config.toml
n_layer = 11
d_model = 576
n_head = 9
n_kv_head = 9
head_dim = 64
d_mlp = 2304
vocab_size = 32600
activation = "gelu"
norm = "layernorm"
norm_place = "pre"
norm_eps = 1e-06
positions = "learned"
qk_norm = false
attn_scale = 0.125
bias = "none"
tie_embeddings = true
parallel_block = false
init = "normal"
init_std_qkv = 0.0188
init_std_o = 0.004
init_std_up = 0.0188
init_std_down = 0.004
optimizer = "soap_variant"
lr = 0.00422
beta1 = 0.95
beta2 = 0.99
weight_decay = 0.23
lr_head = 0.00877
grad_clip = 1.0
warmup_steps = 200
schedule = "cos"
final_lr_fraction = 0.0
batch_tokens = 262144
seq_len = 1024
doc_mask = true
train_tokens = 500800000
steps = 1911
dataset = "wikipedia_en"
Each number is 128 + 24 x the weight over its row's rms, rounded and kept within 0 to 255. Layers, rows and columns count from 0. The size above them is the row's rms in percent of the matrix's.

# layer 3 MLP down (transposed), 2304x576, rms 0.0602, rows 208-232, columns 256-319
size [ 95 103  91 101 106 107 105  94  97 100 107 105  98  85  92 103 100 100 101 100  92  97  98 109  91]
[[126 149  96 119 142 146 127 108 137 105 101 107 107  99 145 170 116 157  85  77 121 180 127 144 126 104 151  78 120 160 170 123 137 151 105 218 132 141 100  79 105 123 148 155 155 147 117 143 121 147 147 100 157 181  77  95 141 106 133 147 111 153 131 142]
 [130 191 145 102 131 171 114 106 137 109 115 129 119 186 130 160 158  95 147 118 135 116 126 141 144 166 142 147 160 105 166 186 110  96 149 128 136 153 147 129 124 126 136 102 111 127 135 116 102 121 103 125 151 132 157 130 111 145 119 177 147 115 126 139]
 [100 151 130 161 119 156 103 127  96 132 108 127 152  98 133 139 141 161 136 150 102  88 138 111 129 149 116  95  96 128 112 112  73  94 122 111  92 122 134 158 104 130 132 118 148 165  96 129 132 124 108  80 169 145 123 124 155 115 169 145 140 121 133  89]
 [139 145 105 159 140 140 166 153 104 123  86 103 130  73 137 166 201 149 139 134 144 167 149 137  88 101 141 113 133 101 142  99  86 164 109 160 117 121 118 127 158 155 145 136 136 143  99  82 142 148 164 110 139 150  58 135 132  69 155 159 152 133 146 156]
 [ 92 131 122  80 129 128 116 108 136 107 100 132 157 139 119 122 119 126 112 166  83 157  84 101  77 112 124 118 144 119  98 120  70 105 105 143 145 169 117 130 125 148 153 137 166 147  75 118 115 130 128  77 133 156 135 110 135 134 112 128 133  91 149 160]
 [139 136 137 181 108 120  80  67 155 122 121 116 141 118 143 135 111 118 149 149 134 139 115 162 136  87 154 121 131 124 114 126 132  80 186 131 108 146 110 104 131 131 136 133  99 133 118 112 147 103 133 120 100 175 130 101 159 132 185 126 115 168 120  84]
 [128 147 126 152  81 149  96 161  94  86  73 166 136 117 125 118 118 159 138 135 107 143 128 176 142 105 114 109 108 133 133  90 126 130  89 110  86 117 127  85  92 150  98 105 157 143 120 140 154 124 138 112 112 153 104 142 132 119 111 137 122 134 155  92]
 [133 167 136 102 116 153 113  97  98 152  86 110 130 123 127 116 166 149 175 114 146  78 146 140 144 112 129  86 149 128 162 123 115 104  96 141 108 122 115 101 108 120 143 164 183 146 136 127 146 100 124 131 185 110 120 148 132 144 136 137 155 149 101 106]
 [144 180 129 146 147 148 106 131  67 110 137 102 138 138 131  95 170 160 116 148 171 118 153 100 121 117 156 131 112 157 155 158 145 148 115 116 135 146 154 142 109 136 121 101 189 113 159  98 124 156 131  86 132 138 112 171 113 135 181 127 128 125 108 156]
 [160 112 139 123 100 101 115 128 142 121 172 165 147 125 159  96 135 107 123 144 125  91 116 120 157 142 148 116 127  98 136 108 147 112 128  82  81 121 108  53 184 143 119 126 163 137 104 114  93 120 135 102 109 150 136 148 125 153 101 114 131 153 122  89]
 [143 153 112 179  86 139  75 125 126 116 107 130 132  84 146  97 144 152 104 115  96 141 136 130 152 142 144 124 125  89 112 143 138 145 155 172 106 142 108 101 133 127 114  98 117 121 125 112 115 127 117 112 127 125 121 119  85 104 154  47 138 112 141 129]
 [123 126  82 130 131 127 132 122 151 141 163 123 151 124  88 128 112 124 135 126 145 131 111  98 115 129 156 173 156 202 126 103  95 143  98 165 140 134 116 125 135 127 114 137 142  93 173  70 134 166 133 152 130 118  99 135 167  98 112 109 133 162 118 125]
 [186 121 114 146 160 158 105 162  80  92 144 112 100 185 166 155 134 158  64 113 130  91 124 156 175 133 156 134 112 165 165 132 131 118  91 113 168 106 117 125  96  94 130 161 119 106 118 138 149 151 121 118 174 128  94 130  91 166  86 131 130 127 145 124]
 [148 121 150  92 105 129 135 138 127 122 179 134  86 125 159 118 124 111 109  89 127 125  91 154 149  60 171 137 120 154 165 101 119 164 121 119 137 138 130 131 125 136 165  99 141 137 110 121 135  86 135 133 113 117 136 140  92 147 136 124 182 124 168 137]
 [125 103 148 159 104 150 126 128 111 149  90 169 126 113 135 137 156 133  76 127 133 140 135 101 168 116 111 103 112 128 125 130 103 135 204  99 160 137 127 159 129 157 159 111 176 104 118 103 117 110 110 116 125  79  64 121 126 118 132 107 164 167 140 108]
 [111 148 175 147 140 136 129 122 115 117 148 110 133 115 108 154 149 112 111 101  98 123 109 159 134 139 117 133 100 100 126 103  84 115 123 128 140 129 109 158 172 128 150 140 130  96 163 135  81 118 104 138 150 137 153 127 119 129  82 108 157 144 154 135]
 [143 137 127 132 145 117 136 109 148 139  69  88 102 102 109 146 147 125 119 135 143 111 115 134  79 136 136 136 127 107 125 144 108 146 110 127 153 165 146 101 163 140 106 163 122  95 148 109 153 171 118 109 174 126 121 155 157 144 126 107 130  72 157 137]
 [177 151 126 122 126 144 122 127 102 172 163 128 176 113  81  88 160 134 135 178 113  77 173 103 112 115 131 123 152 121 100  84 103 109 101 106 139 137 134 163 126 123 112 150 125 164 131  92 142  99 112 127 153 111 118 128 134 155 127 144 117 133  87 191]
 [108 149 135 126 116 191 129 121 175 125 112 166 111 164 165 128 102 113 149 130 125 176 176  93 121 135 162 135 113  93 127 124  58 101 143 156 129 105 120 112 150 177 102 111 162 115  89  97 158 152 125 156 107 162 114 132 144 118  99 128 159 112 126 129]
 [157 125 153 155 118 133 115 195 121 147 116 126 134 128  87 174 115 165  98 113 130 145 183 155 140 126 145 146 138 117 112 160 130 114 127 131 139 134 176 184 105 146 118 141 121 183 139 115 101 154 157 150 121 136 148 123 123 114 160 122 148 155 112 100]
 [133 136 143 139 102 126  90 153  91 135 145  92 107 128 144 177 131  90 110 133 108 171  86 116 106 169 141 103 124 150  97 121  55  96 126  96 117 122 101  97 140 101 129 146 155 108 119 127 134 127 107 112 167 138 110 137 138 124 141 156 121 113 158 115]
 [141 159 115 108 127 135  96 134 208  68 184 119 106 109 146 151 146 135 118 117 142 118 149 149 162 131 135 166 143 108 144 134  85  84 109  97  95 122 157 185 125 137 124 165 101  95 117 141 118 122 134 131 126 110 161 118 167 154 109 140 118 127 131 178]
 [ 67 149 135 129  70 138 135 182 103 139 147 113 112 121 153 131 115 127 128 143 132 162 132 125 102 102 148 108 127 143 123 126 151 145 164 114  79 120 121 116 125  98 105 139 100  86 161  77 182 103 118 158 122 114 114 160 116 129 134 137 139 135 118 126]
 [120 128 129 114 179 150 105 127 137 112 103 161 124 122 131 140 138 109 116 110 104 116 137 115 109 128 116 138 143  97  95 108 107 126 146 112 129 114 101 113 132 152 151 121 125 117 135  60 130 151 103 137  88 143 134 143 125 134 159 132 104  87 124 116]
 [149 134 169  99 121 147 104 140  98 124 129 179 125 159  71 150 127 145  94 169  99 112 161 117 111 165 145 135 104 156  53  95 139  98 163 119 109 131 130  92 158 157 126 126 170 157 129 101 163 116 148  87 156 163 149 142 128  90 107 109 139 145 136 123]]
# layer 3 MLP up, 2304x576, rms 0.0674, rows 209-232, columns 256-319
size [102 107 104 124  99 121  95  87  92  96  99  96  96  98 102  87 102 113 104 114 108  90 108 126]
[[ 70 122 126 117 133 132 138 146  95 120 141 168 153 120 122 126 150 107 146 155 143 139 115 148 160 160  96 148 122 112 131 118 154 143 122  84 131  85 171 117 115 109 140  76 128 108 125 123  93  98 142 125 107  94 132 135 135 140 128 111 107 121 141 121]
 [164 107 109 107 124 145  59 112 106 119 143 117  91 122 121 132  95 123 133 167 120 120 100 154 138 140 126 155 157 159 112 120 173 123 141 152 140 168 118  92 152 150 126 122 140 123 119 127 116 139 148  97 109 116  92 116 134 133 114 125  81 115 133 135]
 [153 160 139  98 133 148 155 124 172  87 168 131 118 168 158 149 137 156 150 130 142 149 154 101 105 111 104 152 163 116  82 134 141  73 144 127 117 113 145 141 137 140 115  96 148 156 143 152  78 128 101 123 103 161 139 155 134 141 162 103 160 169 158  82]
 [ 92 150 154  99 120 145 143 140 155 120 143 109 118 129 165 123 103  93 139 108 123 157 120  91 114 129  85 116 130 104  95 176 133 119 102 162  97  87 124 211 121  88 136 136 124 147 168 113 132 112 116 132 181 124 105 137  79 136 139 118 131 133  87 112]
 [105  92 114 104 118 128 129 114 152 153 112 148 125 187 155 140 152 133 139 148 103 147 133 117  91 107 113 150 120 126 103 148 136 153 107 139 122  86 138 156 130 136  91 102 131 128 135 127  99 122 141 162 104  94 114 106 122 155 128 109 131 179  95 113]
 [119  96 114 117 145  93 182 114 129 159 145 106 105 131 125 155 102 130 113 111 136 119 120  95 108 159 113 137 140 122 101 143 131 133 129 150 108 124 132 136 172 122 160 117 115 120 109 107 106 163 166 146 138 122 152 152 105 127 140 125 131 138  70 137]
 [106 140 112 136 162  91  82 160 123 138 146 152 141 137  99 110 120 129 134 102 125 174 118 141  85 132 100 112 180 143 133 181 153 141  95  79 173 179 145 130 174 131 125  88 145 124 107 115 176 146 170  88 165 153 105 129 120 140 145 161 192 162 157 151]
 [ 88 136 140  70 133 123 167 161 182 122 111 132  97 145 150 163 147 110 170 136 148 146  72 113 116 136 153 118 129 126  93 122 119 133 100 124 101  82 153 139 100 135 127 101 147 129 151 181 104  91 114 151 148 135 104 139 127 121 103 144 162 124 146  74]
 [101 132 163 129 120 101 114 150  97 105 223 202 100 139 116 116 147 174 147 151 132 125 148 146 157  94 124 185 119 130  95 127 107 142 146 131 129 131 166 148 146 174 107 112 130 126 172 140 138  89 136 122 102 118 130 158 130 117 115 162 102 172 112 115]
 [157 195  81 136 149 110 117 114 123 131 145 110 143 101 127 117 129 172 130 140 101 146 140 162 158 119 111 102 124  93 132 140 169 143 139 108 122 116 138 151 129 129 101 125 163 202 117  98 131 112 106  99 155 161 131 114 128 145 124 150 125  93 121 128]
 [126 131 154 163 148 131 152 118 112 116 155 170 119 131 128 109  55 144 145 155 124 154 127 147 151 112  78 134 132 153 159 190 180 130 128 119 153 104 129 117 102  66 113 117 124 148 226 144 108 102 143 136  96  94 116 119 115  99 100 111  68 149  93  93]
 [ 88 157 123 145 122  86 159 147 165  83 140 107 115 143 122 141  66 130 113 102 150 125 146 124 172 102 143 132 153 138 107 134 103 130 125 111 119 128 118 117 147 132 136 147 138 135 143 137  74  71 126 138 137 167 128 131 135 140 147 129  73 164  40  94]
 [ 86 140 135 153 153 161 153 138 173 150 139 153 164 126 118 141 127 115 185 138 126 141 147 115 143 153 166 101 133 132 118 162 128  69 133 145 154 154 117 122 133 144 103 112 115 111 123 144 136 123 143 129 131  84  93 139 114 105 161 170  90 117  79  77]
 [156 146  67 126 154 106 157 130 126 104 131  64 139 124 115 115 124 158 146 125 161 142 134 112 106 157 120 135 107 167 102 108 137 113  92 139  83 132 132 117 134 135 102 121  99 126 178 101 146 155 121 123 143 190 143 150 100 141 127 167 120 128 127 164]
 [123 157 130 139 139 143 131  93 154 123 172 126 156 122 105 147 123 183 136 109 101 127 130 142 142 116  77 113 121 162  67 161 160 102  92 154 104 164 142  95 164 133  90 145 134 126 134 123 130  93  83 133 135 147 118 138 119  85 136 176 106 109  91 148]
 [139 102  48  60 131  91 172 137 128 127 110 116 109  99 183 162 152 154 157 121 158 143 146 133 135 149 154 134 111 115 113 126 152 154 101  69 115 145 129  71 116 113 118 124 143 113 143 117 111 170  87 135 130 125 112 128 135 131  78 132 126 126 148 112]
 [ 95 113 139 117 116 113 140 154 129 145 119 174 122 143 124 109 156 143 135 108 144  96 166 113  97 131 133  92 117 181 116 169 123 163 133 153 157 116 139 135  99 102 121 164 120 131 118 135 101 122 139 130 105 109 123 119 162 122 158 138 152 146 118 113]
 [174 103 156  90  87  62 131 152 100 146 110 101 156  94 119 134 105  95 143  78 136 153 126 127 117  99 131 113 130 112 104 108 100 151 129 159 131 132 160 136  97 135 140 141 137 173 124 118 100  80 108  74 121 102 139 128  85 146  95 150  85 142 105  77]
 [131 128 141 119 132 151 148 149 130 136 174 136 124 113 144 103 107 121  85  93 123 138 139 168 118 118 117 130 149 116 141 103 128 173 137  87 160 118 119 115 114 115 127 203 126 100 111 158 113  93  99 136 167 118 103 119 125 115 132 129 134 109 117 116]
 [147 139 123 116 136 134 143 104 134 105 127 117 113 170 155  80 104 208  89 113  95  88 145 119 159  82 160 143 126 145 109 166 113 180 163 150  98 124 123 160 130 141 128 127 113 140 128 133 122 142 121 142  94 118 138 105  84 126 131 117  99  84 134 105]
 [129  98 161 187 125 126 108  63 139 148 133 125  69 151 126 131 137 109 103 132 114 157 107 126 145 118  97 100 136 164 111 130 126 151 101 154 149 167  99 125 157 134 124 187 138 122 169 144 117 105 128 128 164  84 117  98  90  73 100 142 155 112 147 146]
 [148 148  71 112 114  96 114 125 109 156  96 156 113 120 162 127 116 118 126 130 103 119 128 132 130 152 130 153  93 103 160 109 160 146 142 161 125  87 125 119 137 159 119 143 106 156 148 128 112 127 116 114 132 118 103  92 130 119 161 180 105 122 135  85]
 [164 108 122 117 124 123 152  90 109 145 109 166 119  93 141 101 110 118 131 106 138 172 127 139 114 177 126 162 163 129 138 139 142 114 132 107 152 131 134 145 108 135  86  69 142 141 111 140 147 108 127 142 138  87 123 121 125 150 141 100 110 111 138  98]
 [ 71 134 174 137 136 125 127 155 174 131 115 101 145 117 153 105 113 135 114 131 199 133  91  93 115  88 122 147 121  90 134 101 167 158 117 127 143 110 123 210 159 160 136 150 152 130 171 141 126 115 139 197 143 116 113 131 148 145 141  93 153  94 118 124]]